Weights of a small GPT-style language model, trained from scratch on English Wikipedia.
Size: 4 heads of 32, MLP 512 tanh GELU.
Architecture: LayerNorm before each block, tied embeddings.
Training: a variant of Muon for these matrices, 88M tokens.
Each number is 500 + 40 x the weight over its row's rms, rounded and kept within 0 to 999. Layers, rows and columns count from 0. Numbers have three digits each. The size before them is the row's rms in percent of the matrix's.

# v: layer 5 attention value, 128x160, rms 0.207, rows 12-61, columns 80-159
# o: layer 5 attention output (transposed), 128x160, rms 0.253, rows 12-60, columns 80-159
# q: layer 5 attention query, 128x160, rms 0.177, rows 32-63, columns 80-159
# k: layer 5 attention key, 128x160, rms 0.17, rows 32-63, columns 80-159
v12 108:404481476535523587535435516557461567494497555563505482544540473529516492556506524486505484561449556430532459483454495457454519521596485491474491465390453531502483475542578508475536508478495489494496517542459558527529448550541435479463526562
o12 101:512541374479462440494541471536491445530471500450560527490533507488483567521512508484455534494486343584531469510533529540576498458465488535515541477539536523526543529492452490482506483530448483472553471480529546507488517463438558497548505500
v13 102:505516522550548426463454470574575400459473438457437563411510551481504540473544478475529467498454458524503481457523492477514541480455509468567537549475480514548534439504542549443434470504571551539532473490512429447545574519508427411501482564
o13 107:428515478519509567450509577448517515445500487484504427521521520559565384500471461548503500460497499490481409496510574580552437537558530498498512491524494486456511501441490409521504460436491472490501519496482500549454497520500561559536566498
v14 101:493461480526507452483534457487533499391495452492471516507560525461492546509487478517498468442521444549491490580523507474502521524529477470510503532562463450423478478512509490502447463539442461503439614451569536502522548456558480541516539529
o14 101:519577492507524596528486485490379520551485467503456441563559502521479450517520473501460514464457499435508520418514565512484503513440601555470482497440536570512452486510454494562499451494544509478517487551491456483575473477457490477527496460
v15 104:506461547489613591509551458464455533558437486529471535420505482516507511453541537504454555480442521452496481473574497463467457471507543547481499443400546493513475432556440548553564518492490491523443501501489522555469512514492529509566526434
o15 095:484537504477449405452418472475528540532503505471488491523469454499470463533446530492548487571575539551485463547456458507535549454535466512523485479517435546503479554485547469449541501519506488444581546536476442489466494535527430527488463555
v16 101:540484543476478518545528533519516404437486532584496473472447489494458508457458519540595498465465429526513464490515444499521473475501455521549547504504459499522464533523576564461504497454414474487492438509440456460509445498547463484485529434
o16 097:480474556504471518414567499453455510543443490466535527501496503569505502521459430492441496476472570483526529478514494533520476448527475475453499435459579542519534453486516451482494472512573494558515506489590487495514527564505514534489418518
v17 109:530414566531477532528459441534538500535484443516526510493531480541548511515519391473525569524485503557537491445502477466495541493464512475587524516436450488457504459472533522501456474491454503561467530534407556539510595510461495538389498514
o17 114:463572469551493451490505531542507489466541496462538514442442477505488480442534605509463505509502439457621419463504517591535460463530529542360500501523456520483534479441461464570513513512486394466474519495533455521474533486490508470518519501
v18 103:427463473510460491485495548479444494478492546520495543545531532489497483508431505475507516463493548470470527488521529442469584478508448564490460482447505494500525475526469560460513524575514537434503613475495497466523532474500584527464511529
o18 103:552507559545523522561426417543499575459569543495527410534504486456477583542498537489518456432473488525422453543511426522488494511427536491497559498558457467484444497507487487546466479486502578506479434501500513567556436426518449456509498463
v19 103:514509533426520518520493546454462382505450487488508444540518477511543412468537419497510487431527506493486545497509490465513528461510476420516578502485443440525494514586511535402452516486465507396481509480526504520504472512524554554470539409
o19 105:501518490524504480474486424495492541480549479510520534507469495475477505516445510510421520570539506533435487524471503499479453513467493516493489459522518469386485437487565539567479457513516484574469457490492480434453538491490436529512513538
v20 091:532419499471515561530470493532479574526533518434450538469425511510522504537463514489540514538536499498558507528373433408497592488513480473500494452475496476482539505517501564513481458458436469434514570482493462491470501527460480455505517545
o20 089:501553529568452519552531491573493413524500464550500513449423497504488562454566533465494512490434514498526504463496533527549446459490487424500496483461527433501529521477531512466508626548452500551517421516438540601462462422530512535490458464
v21 101:519501521436504549537501554455520520469544479565509480440496440586482505520550471479539520453530509537518461492483466476514485496553495561444515489514513506611541593500507471478479550481467485453475536479539483530483523484493492487462489432
o21 103:507450530549497428438529464503477532567492528527445519471488518510472557453530511543473543562491540461432555542471517549517500460463411511483489508504500455488455479509538572532530408562449409525487515473519484465469497501507534505485460459
v22 092:445542544442480469484484433490461489437531558500559461471464448457476561511520485519498485486554524491565505499505518473467515508541476471497470514570519536479530492564500568506474502419455485468439455510485533500447475486524534476596596469
o22 096:546468465464520543471540584472449534515461463439468486527482579498438505516480476458525426500457474539418490510485517493484540493525481502462492482425497432576515495529547483453500520527494533554545509482523453436542505502470433490544461525
v23 106:514587496491507468486511514557553591494477491533499453559507512519526483462498446500497521475474472412444453597448442467525484407515501485541511522544524426548542534505507508494445459465459558480459488471524520516489465464528526476460554517
o23 111:465424527487491516555478480491441510540517508499534598470486520475473497511499522539518512494471476541478517498492530514488549498500632448470427520474523502513513500516505497555522523453486471550467505591480490531424525581481394521515482532
v24 094:478464549535501462400540514464538473503499476516479609504513487530535528508563512450568472504451472569454517470550517540474499461563507593452508534518517467510494519461543576530542483430549482575535436489486444499546456556444539493540503501
o24 091:460493457469489567469442468485535445461497476431471437507483498450429446500492508513458522426516514524518438527451514510587489509554503481607502522512564511484451469527484443459517501533476540472451532507469539582541459469523574443494447507
v25 099:522493436573426479486454484522480514473510565492469582451458468469498446507457491526563451428463526462529482558512492506541461549540578577531464460527562460518476541468522521434559513558574497517540478520469556522490544492482471518482468481
o25 106:509490550409525516506562512498571484532448558526519428473550494497494580463497552514446549513510524499448440492475540486450479541430454476389509534532477561497441522539484487545478459463523520457478498523514476499521454477528534443461470589
v26 112:506507474560568486494478525546541473503496428587519512459544490520542516530458518507513469518550480488568516464556580522493516532473485496539522484397507496518508482486541518469462556448425473570532499516493486542556481545508410472443485466
o26 111:405478552485479464495524474529547480434490515508550549484523541521506478525537526486432486470501469523572471542448457545513487441496556593517531476503485459480490466475475407546540431506502472452458465512511522555490538428489564516535442524
v27 094:570520476541488547578459522446535606474404562416465539396482453560484486539505550510531527530494492441505534530497454541461501510482501410499538516487452551493525488443495503456598536489540443505467506543481510438480564464533485471510509495
o27 097:520506554471462494544566446562588502506484550526516470507534472446486535507502490500537528546493520539487514469475511532520459463467517545544457465505536451511579476471533502489456518518469538490522479476561536593424462505457515552487460474
v28 100:507572521503413486507600553422534540402495504513455495527469492525523467561461499501504457563486573537535442535496442522520448499538589559510440527539522510511478478461545491487485486514535557575509509594534484592487425460509448486475457527
o28 104:499468469496574497520438474499518430508536512480541477488561486435446519421490516500530514493559517439375535482483494477462552527533507500446558482482559504541449522539422545453549433505516513440441465514492514400517503552501569510501536471
v29 098:556503545512486492512474497574470391513517499499605478570507509543592471495526442543543429500476535471555466472471567525434511484447537553480533527432479517472513500474498476485494542526517536469491450521514430554492489495410532485523444401
o29 106:408503487506508484420541515507478583466526500503499481442446433489490476438488552488426544508510518483502463472518484526518490562608429510562462454525492464493468471568490455523486481477502555573455476462538583395550549475541448498463544575
v30 104:528442487471457540475428496435457496560498506475522479498462515498517472502442481495460521519496562526501553511445527463503485470486522552532473443474526567437510544522558510581601449527510457485465530535456535533490489468531510511532459430
o30 103:557554511478442504577541497524508527551500557498496511514534498544450578483506513506522487555497459462516401529504488460473539488483476457347489507474439448526437545556490486452465582484488508478532483457469470538475565499506448506545464548
v31 097:536449532599535413465492459471483446482502492430416510513511502418534453480452515537476450500515494475513579492528562505492510526535536512484459560453453534546498464530493558539489513548536517576534504546536514463465457586484490465496428526
o31 099:505512469507429519506449529542527557421494507519535497520488453536475519442461483455459479489525545529491482533493524494559453483495498516560547458543610514478452430443458428481460519462501485489476515555462468490474532404520493574501553542
q32 109:500561511487515511505439566484482420451506501443528522530447465539472408547439480613502469519620439461534457468567462520486510512548516517483527496492513577476527448531500509426568486428567518513491492514472475516523576561493475486490505523
k32 101:416533455530478520516489540503486598469558473444522504510491464588531407526466476519518476480563446547534470488554496511530413459520510555445551446459564576496530479503567417556396532437466457455532515549494494568447528527511492547524459523
q33 099:496451514561429487505517535540521527486558503525530478481530516450496544518488480542446507428446509518440498530447463461450445411530480493526483491543481508537522444503487489510536557472476459557548441521450467463549515458504544530520496409
k33 101:457475515475516468439452524468577532483460479530462548541517474459470485473508477487468445481536566560480552474502463480464485538494485483587569442466534440473547440534545537548469549457488499521536525549526569525510530466541553550500553472
q34 097:481529517496468513479491487435468544456537551482542475498503501598559490510511511575421447506478458484523470501504461546467538518521542469479481439442544483533506567502537525498470472539548549605486462566534499517504541524445507541530523492
k34 103:479460531534450498427485574470557481550566505562500437543455412497448571508520481446440457527508495512475475547518602514499496539539489510452377473536519506468514503486464473477516519460541466511426510556515425432525508467508544497535424527
q35 103:550526518497527470499546466500515522589456505512459455480538508523524546547598561481553534516487481511475439492502470492466531465496495494554465463515499476467468567422529501526551510506504434521551521482450437539453512565458435469484531497
k35 109:517528464496513508478532495474514557472519591569444527623514448505535506526538490394531556538477506530538495493459465555556470531515465492607457520555494481466488518491480532501441490504491534473488482468510459536454496537467506533499450471
q36 098:477586483451408484461440528505498451502513497496451502535518464500488528499527534496522500435441431431522529497507501563512557512488498488528423479552496470443485512500500519590536440476527497497469461519429466437509508509510524485504618508
k36 107:525536447593563493512501549461558523479482494436490501490483446495456529486457468500521512503517473488507515472461579501459535449497522507514492522533483458491495534455466612506487469487475466566457488500478485525533533522491490514512537513
q37 097:484520470470472462458460449501508499535483471515478513472582476509482470565518527467544485554478429542562448513458487473443449528450559505472491550538543485484509461478484552510540416485376584592472528503498455519536501489511495559514443540
k37 101:524528509582496510507490481562434482553490504523428520570497520522449512506527465494491396501442482486523536462462536508447488448449515499429544562504456507534478526517464489599462428560543485470541490523538480508479521487426480498538469487
q38 094:477466503591536534506511445509456563443483476481493500495483479480536424559486446484449431503429591480449477434501521555549464533516532502521509476514458495559544449455498417528492573471550507543554482473480455454541524501542469557545538515
k38 092:500395522475519474473511483510472543474501437526418528441479499487527456486438488521454512504538524479536442518580487521490525446531520583515506519493465498427474517476493489528548477457536518485502505536512492565530580454489449468588551514
q39 093:469491413496483522470457575439511483515465445506474545562514549500494481460489535476470525537509475524519430506532640437464425477481530478477563455488447527560385528536505543495552441496546516516515518515491545496471468479495553498478478517
k39 100:501547488512469533471496577465472510474478506381474481540471520462490450540510522466496510493480543493542482457465468499468543583504495468428514512489502565481482395558483525483448436532490511511569510484472424467552478446500475475572459473
q40 099:511514499496486603508475542591578473497461531481439513523481443585534495508501532498490492492379505498540517452542470448510489594355476490508525503396531478489448537507455515442463551522560606447500547473545478460446447584476596460502496498
k40 099:474469483497503508528535533559468529575526526523482420485583497430490506470499512535452518521491482520611513524476508539458481482437506439458514437524490563486541539499483527512452492403493524476434526419490543480503451418459496496481544454
q41 100:525470478473548538500495457518473444456446440577537434600490534464471528556486466485510511470579515512422535506493479526491525520439490503502506537484474473526563532446413556451512458461506562491484421567523508518464522517510448512428562490
k41 100:514437489546495544544452476463484503466518462482561481520503543501506543551470494471506428451559464543505492565515458503465462528542513488462495422505491469547536540446509628449518454478506570436460494586517486516491541494519461501510540471
q42 101:501525480510501496453486502535560500489458542522556524471502522472476455458515511495572488523574474504515555471494546540461436446514524572482509554501546500473542488460472538547526483513521460494482494469497486501423399467545476534495479501
k42 093:529483506535554508582493495489473470543403505534495538572463498556503502401546562504504501465503494455549536529481542535456523529530548491543537501490446459519525547458465516500475507528458444506522478560518466503433435483490536512477475554
q43 108:440499448455535601524581562542505524477561497551475528474510501495498553529498494499476563513502491506533523492493477481493523536455473489563549487494391584495484494558542488518522577456464495554534540494521506543509506457472458537468503515
k43 107:514459470465523481517523528521528529476515483542475496452525538555544509522496512467446489477465437605547478529454492438561519536488531566581549575509493511521503483501485512554478481486435519456501536458494537465592545479490526436447471526
q44 105:478452465408476443454462546464580551542495565531506465557588462449504475546533522499510498550499447551450456557503505499472489495585473610474520472474445580477498510477540493459575517526562442502528519494487446520453460506503471509571576498
k44 104:530548492550450461545513428517446572455576497416525432438499439500513434542470574520484445482507519519496541489549496393493511506574484569550467573463524480518468517463464460501478495540433442516558546454503457452413499511550597524507544496
q45 102:496502495463512470528534494518552494473536495467507452444509495616544438441471598478441560539547537498438527483542476509501502474448521457459502472499506526502437445496442500485494535457544540490516452535534544530524475568453484544554444516
k45 102:518523491475404526541429605556490454507513449601593464470505502506509502574441455522444477508525492448404435514468523483451491533548502559492534508543536542496496570533484526562496533498583529508470524530510514504494487484460542531507535482
q46 104:492524541552492486509507396494568462526525511488478420460478474511548505513396567474419497507554559500461512459473510494492470523514507485507486402553514559480434574521542539510467506484494432543526464517468496499511477400527500499430463483
k46 104:499523583495468505384484404511560552505489540568462454481502477483486541459501509509451494500487528460478473520458514492453544504536500539423494455509438529473491459489535546588488499472483536585453476510529526563547444478528509495523497515
q47 109:524478494505470500439579579491509471448442520497485512500504488513486593494502527454494459591495527465478500599545495509498522487550478566524513514497486519403544482438491484523426535508495473443450476420458432511503446489537476556460551490
k47 108:521590394489473447440535517480549475513499583461459564491485457466569496478520576433440524501550494544493540504544461535478516470501463628549450500489527493419520542488508566499395475557523463550498510470505538443433503508505496505446539461
q48 113:476479531481534522511517468440540486480418568560474505412524476507488517473532532488453460571489516511477591547501507572446513509478484575531491519563508527473556494529504480501543442508469462529489537494453499512477495491595509540477532452
k48 116:520483494508483499479514474473554429477466488543512535545503563503502504439412518431485548494485495525455605511463480471420491402493491592552534614488491557455506543462541554471525445509454534537522489494531487529538471492483499572475541480
q49 104:532556487469582503510501495512557460517474553551523453513533486512532478475564481525471551524564470513416493503548490558494477542450493503477526528563512511436512455513520499473548581554454474482489488437514477588561523383539454525477534479
k49 097:507577438500480559617494532514535441458515575544493600437496528520536529497526516554452471499519504468443460532483477539511495510488545557491485515443471535511486475404484509551463549506453506469449489512522462564497476497526487541466503534
q50 097:401530525458478500458534511466392516533518511454526499517451487500602443510518508500501486478530515529497449504487533538489450524554461508544445549469455444552575516472507464517464563499478478519566548437548509477507445508530484540527512441
k50 095:468535449479548450475568578448469474475514384446396478531490472577497513544490455488476531524514539520490481447482529466480536528497555533483459501505400465510455547462504497444515545448551484506512527468538465443489494543499482545536580540
q51 108:525436482541472540439481453528563466476481544462528540509536496462530476516503503461457461541565460462593486583448477530504529525525508505469507492554518529495539491538481503407493500497527492433464472506468564558441517521486506513404541514
k51 105:579435453480527472482473528530552473480454537461488554473487514496502516572473528487486462395487464497523529508551489497573433474538505510524567504480468573483466504579479435520454474490517443494462538497523471476492454563541527478498474457
q52 102:449518459496471509440468490524493545544573466544500453497460539456552473539400546510539482584483517481528465493505454500552531480548523469493455405478474497464517562569503510455485604519488541539529434502463492551500479448532436476480520424
k52 105:536520453528504481522474514506544520544547466498483543560507450505508533556492533500488447512481504493512556495524448493568498489496482524520467455479479432520498535536453484501433636417504459531535472483441473469491522481505427502479532427
q53 105:488526530540496542508427463525516516458536431515494506505478517447401531451480521512474441503526583501533503514492484451416475466530508487477483429484549461537460477591446539479522556509495459534429541490440540496464489481497478442460455499
k53 097:469423486507449566547459468461531543485518557474463473535498524427495550462500466514466474479544546487447475464468493455491475553419508439450543481468513454565480472608564553501492502520479504549543488500394448454552518513496522570474522454
q54 096:483494552489519561455497466542466514491496477528486464557560597454556438513474459465478487467432412424484517506543466533469517482414571575529495442441498528486562441571514535609475444535530501531464479501463475569544506494493505488536523506
k54 104:555512483534547533516504470562495492497519472539491481593511565483483446545497457454493490471555425446453586547557598503460510475473547553500497448468477461467553439413479577558520510480485516422517489537509445451502482512486514515501483467
q55 098:450446514521503559489473503452529557464462476478462487465468560504513509437475510516539435517486556500544537540640476593468470559453527458538498498507479458466500559511455461543467428455523561391516481492495471587572481505457450510464522493
k55 095:538492511467433541524585550486499483502485509509452515534491489528502500452575500563530524490504526486500477559517566557410503491438570460475460509563477404510524581416500566505601522555505450495413515461448488522510490486481455485496493514
q56 102:478535569531514488454479539527465461481480518460498527514488490495485451493516520424476497454609468500494454505525470473450477504469556529508576491546448561541489466539460508540532506478570449511526475533475493481510460451550468446529485548
k56 101:467517518454507465519600512486558556456421567433540506532507486512480496421455526573469492497559492510501510436490569477522467535532509476442549502472444505508452534471529501536466521500492462498557502531534500529543517502511517467459493446
q57 090:527482548450489448540445521490569512503485415484503504461509503445540471574508433516438474490549489547557517492473464502507543515462562487519499564496595513516487512525454471622529504413508518501534472467459551470467447449490471509535575490
k57 094:441439445499532496595547465570531483488524526585529492487497473551496523428453511527497465503570536473491585522511547437478442468541454510445529505473507439519481495541421487541502489553519498445490425450522511508514425544504567441450535536
q58 112:458417519532488482520573477549529634494567496454521471490461460534529467462512512462518558504486561496464474512581502577513508521484414430508530445528501492497459531555515439539525429522483540456598471511488494438504518483566422505443564501
k58 113:478481506506515484511535477500500528439527508468473543484479514500495486489520463512506496517503529453510529526526486513462502565563441495563456465538553480469473563547498523540544505479523468582416445458488544526568498487522445444467511556
q59 095:480491543484532585507526530578523437500484552439494515514491449495532571524423492462431522496462563470444592484539547512432572448514603536511472513498526589588521436468472496490484466437503458550465467537476536559520427521475524526558531457
k59 092:481484504469501549525495579435539492554528496516513538441560544558438490496492395461466518486478517511463552486546522471489439478425484493538517466529554504525535561451544504502462442469514483543549512467504510417519475420472549516437540497
q60 095:524576475529465510476474459504524392589505522554449519525566529455463569452535492525488476487543484570432536540548444472403525524500472503511561470551523529534479431524519559529500487540476574486498531501525506465445483480474529542535503522
k60 093:521472458528499563551553405564475405538504540482444485541496512479458530455447496466487545529457490551424497473503498459444486544477537533509509543541548525479515549540527504561450485545457583552439420527516470495491402439541520512549416487
q61 093:440559550524498451574523397529494479517550501520538514492509454539513491499522489507513561453487508443458560567503543484536489509440517484515518483439468532532517520509559517471553515527467509506548467463436544453390497519518524496481465560
k61 099:478451521493481561513550441531440471517500523450488527431562510543481518529485423492462533548498454429453557516559446545471501463464513505514466531500444481515463533579569510509553480525424466533447447517572466460562542535532506552488523469
q62 092:501480462512493469488520541464529504503540493488532503496572490536541504498533596453526421537493494501506537463477454450494558438514442478529477486460471568513450481442501502487503516506411433530491457535473497391527512501530499501500535468
k62 096:510544453526556426427473425525486427563477495599416533474509508462475496499550519481547468573466513545436509506501464502496486480475502544460507439543459524541508559483559542443432473578505501467470514435477452501591498590538467541420452474
q63 098:559494498511465507568443472493510440456497605465479456457571552418494506471494509490541459536557522491485530517486484485431601521518538479466580534523543502522495530490500518466444478493476438469500522486465488456540465469553474475532499509
k63 101:580506527500543508528430477444501454529517511462495528573518498512557511487496557523531481456493513521392573484517483450456568499418533487535535538504544511496440501543496544479473517478517515506519518459443508552558453532433541457499539508
v32 099:391569524549521514453508517569544543502524478498562490504488492427506557447537534476396535527496561458479558461536529524484500509429526526481481548451515525431478441508560450491508457532540501541432508426517534549510487512519452447550561524
o32 089:533513512536471480454434493431485479488481554552474542548449412519426525499464480485477472460527474519527451567474491512502531509515492519398537455537465501463579477515488542551464470499483433535535531562566471529434547503562511533500406470
v33 098:543493482485508483498580421427452462511546515489533519535530477525521570432543494509452453521531513496495465515435535450538479421481471499573482538521527484522530501500569513543511495427480537486561537469504528533407466516444494445439460493
o33 098:479576547513461472494497435501440507476482492477464508495524417585499475507440521513522476471622547496588546513433501465460491548554516509533505524491477464510492421517501472518513490515493471472427512569600544471545613466519509488504523488
v34 101:454575523505522560487527525552495468499526559483415526432530488550490559487427535431438468450522513573532534530517404454474485532497496595508485404484517550525529544489504525525492503484545469503475548485542509501436534488522492530532502503
o34 095:486513518500539564541458490463515524513514465454558484519484475505505451516558465524487478487483468413491448480508507537601467488521486444495446574437546529453507544435521482484470576515519572509523481517468507449493462481473518464501510495
v35 091:489513480411522505427521489530465422492512472555497449487499469532527545389514486487518492412530484518453498567592472517447540579472569563469547490475510494474434477455473561489508502466515521491499451530510529611541575541455447482474514477
o35 095:545500514561503429587484488475452504544574501504389542514517455453461548523427487568545588562466482467515507458457540428510539427453500408496455500527519519489501532458461520512481571487536582522532497520540540520529501531431546478462504419
v36 102:452531524417481471529560496454569477581541507459541462550462447515505432493529444537418511457516532448471525548475543472524478529567480479501483497507446488454480482482462525543491496498504468547507488482573442473492494455462451519475511527
o36 098:477494506548432528458428543524512582478537534484521472448420446483504500496542484579498505461495569517561486464509530476527476506553518514454450579519515445495530511451510476540462472476503496484497528500476509569425471482513492472564576469
v37 086:422486515529514494546496497574533492584507495467447494533479542488554535486484516554463452541474463504484475470512462508463518522449396481462586460517486493449505511444453443572492509513531476527455423481505527450520493487447443504485504573
o37 087:513542449457458498539536507500487486458542535500518447473515457437434493457470464500532451506531569488514526568526537497499582540524568455468503529532551504456477423498483467437441525485518500580487508507485503520464432600525448480560500490
v38 109:514487484463522601501461480485561486542544418535501436410550554458552461490454495478538477457466483461500438514451507547439470494485503477537522501533416562473542445509544469546541412504509451529546564498460616526507514505576499472445558586
o38 098:423486512441554527473464520496485525546454571463502478551469524423465553437552473508515474513513524514597502482466477465563428462599415470450437481487549462639475480492527516461542485513516473455499523477539464480498530505519523520519457565
v39 105:511487486460524515556502438454482564495464499519515503559520502541484481439403547490539503467458474481521543508537559580537462586470484451495507582478517456486534565487483472485514528551462475501482510514540512555550498434450524541469473577
o39 097:487466508511463523506505502469541411440532477475500482475530493488477519508484476563467479542467545493458482554491471494517622520585482471478529384462422453491439514539456468451534503449494577529455479453477507440487493594551518464497532502
v40 096:552479470506491551546485517501460482496496439599466574540529465498513487485530517475476449469588517502489525534503476443450438477426501517510501474527492486522482479531464572503470560507508532506522529559482496570418502534467420551446512534
o40 097:456516493552484425464510482518468507518474556511468477487542547511466550525482469473471522521487492481566479520498521566541458620499479479456485470531471491558513493490513462563510506525506427548471465454526513497527466485524639451484414442
v41 107:496499451485481522480494484464548463547507509505481548514464542524470527533427459578569439538522541526457441504479453480550485405514453533524531483623487496521496520496500514530492530440544383482470501474474506534498491415502540495572463466
o41 102:469519510501534492510518474527447517441517479491468469453521489468516458474479415517496489535506445530540558444443578501501497580503541505469513560415465496604486588484504501483517448485466545541550486534508473453523497486437498515536568557
v42 095:481515504516523503505486469486504510528454513534462550505497532504435549497372566460470488460458483503518496445488426528501535493522478468502487462507531510444457589515483520509481574510580472552440428447494486458455479549495477509452563526
o42 090:533532481538425478580505518529469560500467498480493473526582441446483555485459498509440475498514516511482486506537545523536461482493458508479559482466488493524497440539487419492495480491482549468487498483537409486513521474520536556521482461
v43 101:487509531544511502453500534503402503485513497518551475528495517572525468488513543508518483495555490468524503518539451445494544517459429436495536512499473509434530442531488464486503510495466482503501495469514444570482476490529470396562496467
o43 102:523521505491487397580484443479531501542492558534498486512504482499461512552492472509448461459474533543464470478475557535463467530552478534530419539527534456461485544476505499473504466486466482467475506493563549512535527521511490605480486445
v44 098:567494467489483478481507526447552555462598510556531533476492539471485597443510461535463504554497534578455429516504459523485506476426502523466523501527476446487557578498472478478528469497484540470472474541506407551487512487461467469538451555
o44 094:464463493502547479478509483593497481459475494484453488481467504516478425522472458434471542470568462459516528538464518482436513492497516530509471490485439495496492464481520476500567486456552541546478444539561572526471442554525529570497516578
v45 098:499543514502459512505485528499527445468469496492478465465411509501495473515490478464528484450455546472496539559461515498523522593475548449487474532495485528507542455475519426533425544578635514599460555504575531501424508528481464510543493537
o45 101:521521509525490458553459477459490529561512457515465472535560556477539508480562531501477521507515502491620448524472499518472420495437499495420469522476442449419506531369512596517504523513461468514561458505483485533483525497541516507565515497
v46 097:525545498531473523476569450528469503500562493499538455472435498466503483533460483533558524409503523503474466485460498462504489554533476568549509550487508558497475572572539537510431515516506406461427480546564484549516532475446480409433492465
o46 099:461466536491488477508371517583482482491490486503452494510521483431497483456536589481504469434536574454523528452516462499478584504438572477495493439493485533519503537570442556517500480465484493511554533513438506484488521504543530489468530484
v47 100:542527484528506480550535501517455483509516551472493545488431491497574472533557527573535491519459523474530406553462528527511522534466464468533493456539581487528505488562523508445510504491495545472506494555522597556530463429489492475476521473
o47 090:463508506486478466507470473468462595509583502491501451413506537526467451515541470485567512557571491507447483466578523422451473513499510509513465492492536536438488485598513509506490528530530533527508483438468488383479597455533457582518443530
v48 109:534540461535502455469510473500494580492526523518547511508563562428535537532556506538555535474487478488497486515515507489484531500562557504481533441473492447450492487515429500568496410520479544515488519477446468594523512509526492482477544517
o48 103:506411552491463521458507578474607498510473448485495545488438470512502490459465508470495573456514520531507446478418451505520517485471467542496519489525548496517511477530559512481624501488536477532466522508522530519499460549478506533356463510
v49 108:543499556511471558483509458470458548442516478543469615470445477487570475504513501446466505483532473537542550542562485476498560531499476469486493428497429498411507541550484512498509483515486525509448497533506494554495492515450447456541582565
o49 102:551568483469484484482488491512495496512476607546475451535470476484448470508443538537453515526526466398463457484512471459512493396474527585484507487463497539514491523486480473521525482450505467491471567436546498441575506513450487523396544514
v50 096:508498527480550444546528515575519506502512455468546501499544524475493554596460469558486509425408504447448473453565542477511465516527448540500504517475494434538482507500548512512477474521540444503480488486558463521534451467519561458476446483
o50 100:456491489475396497536460481458522527530473568482487476473533487507460551442451482453518487536583463567589507492476493511501550497518544517599500535543549587476484536515530563512503501515525516454570478460461480523518540531510506464434461506
v51 104:514551455476509495544468536515529491501453481558462506493462482506526467504549559468496500504529547522475480511499517481404425548484483478490545510502507530447469557475490466560454452544484511532439437488550508438483564487457482485464498521
o51 095:486472576555496466450402528613502516460487507473520446491491552497481521567476581527505470501492546516474466454513509499519479522496489504430537485478431498510493433571504514462465532507500486479527456572498521526469430518520453527499487463
v52 094:461508456526475462480488480579507488472433527488416491533530538437601502507500543555489538446474517472493499467494514502495566519490439537530460601502518487525538517557503436522471557504495547529465467458487453470557455465508567486460543480
o52 095:543478503534484416562541565503563475416509538500563517462503478527561485475411535441513500587522509470499555494595492517563471511586460478506500445457522572467464559488500454471450537482456439445492467523473539447456565444528463518521507511
v53 093:473484538475488497490514445470520483524544481478491498494555472527456483449507451507565549470519564439605494442461501545485491539530481555475457461586528505505508511514494538522463493458511510551511463443528478446477517475541495513565471480
o53 091:443473456472494509506515556456534476394520548445503548463508456482490459479495513572464501439486506503487490511458525508491484480556470461568492520520511568510413469524503492516538489490462548573519538542569520564488547501495549481529446586
v54 104:440459465529485505477491509482495567490529547547488528464526567519497471464478582505480493520614473507447515492515439431551519403504384476489488572559448461433478493451504477515547487484493536515510521594508510459544476510533516541529532457
o54 101:541507530472531510443514472496534507459549521429506521510514482560498454495535459511453428529407485454497502494510509534498480511435588583527493478497530478416470475508527431471473526483514487455490508449474489468502440519497492549516511487
v55 096:517502441486550549616461535520533471476531533485431415432426435513471537508470531484441479540470496523493550450511519465516535497533472514524518475499518511546492520478538524397440505479528500457499478521539472535537505460535416537500466557
o55 092:429499506474418489417504475497468520631501455526637484513556516520534495510510496475468501440536495512524469473494508480476475510447526423499495574443519503467466479503488479540448482542491580483524458496509499461495444506517489524563507524
v56 097:476569517462535468497569523476507549511506558498522453451550412458439485546469532523488520501469524491532553450464492547498517481481442530485474503428544533478393528579497435544533504572581513459433467489489451529505484467420431495546513527
o56 098:502515423540432546490442513546421503466472494516511545510442448464528531525493480491442496469530500502509487533525478471515543577542490521505560529521547469419591472419550513503496520502587474557486418502559513509464505569527511484501523476
v57 097:504510438584579454510487458530452543502532512562476498527524393482511484470542577523488495510440533499524492502454556463532465551458477492521492467627540445451514507505485492444510476514451568499481537483506472465554552532506446477505466516
o57 095:518467458475469551526509545502492495448500485501501449494498544511463528566432483493525526512539515448549456504601555453540519492484535462512588453443453474591460479580446481577522511413550444400578473497506544509567453470472491508490505484
v58 107:552498560491467483624518534539440491511525562457496450458501486537452581436537564559517567477560493445500475517514485436464521522448492515497569489465533503517535484502477522463535524535445424516410491465499523481537528444477481494471525528
o58 101:462538444553485479467468490452535450458502453492489531511516438432515454539464465477525557503502618549470538489502513537448566571494529500480439549486500572403442509551465539565488480497523524499514511565463461480524450534552448406430481475
v59 094:512521563462551514555512452546515434496515521468504566495508451433538514471518492446496490526499521523511456536485459575469531526483472464526662450534475516537476424463493504484482561422540523554477465555587458450534563483524509490466550472
o59 096:551471454471490459519511544461490494464520535431447532478543489537451463533530596491554508464554531485552476517500571473440423509522456494412494550467430519496492610490479491437459490518463492473500503442499518488517422505460576450521479533
v60 106:512455470577494516438458508486414505529533541551443482466490496494455584430539466456510479572509546443496468522554504473479458575523479484495450458472459454485515516480502483481434481495434544491595535496590511502449488538580519506494515469
o60 095:466500575511501470460448477487574474526455394506526507574565552548510452557517572476481516431505467493493477498453541525523452479476515549594448459503535548492437484554483466537532500531523492527541479525494531552526519501469521483565417485
v61 101:436511508505528459441541491562557470495485438471495523503523485503479532547509466564513542575549516505564463474510512516468520488490454506577464493504513441512521518546515525490424456483502476448420469488493470433570534522524599537468563564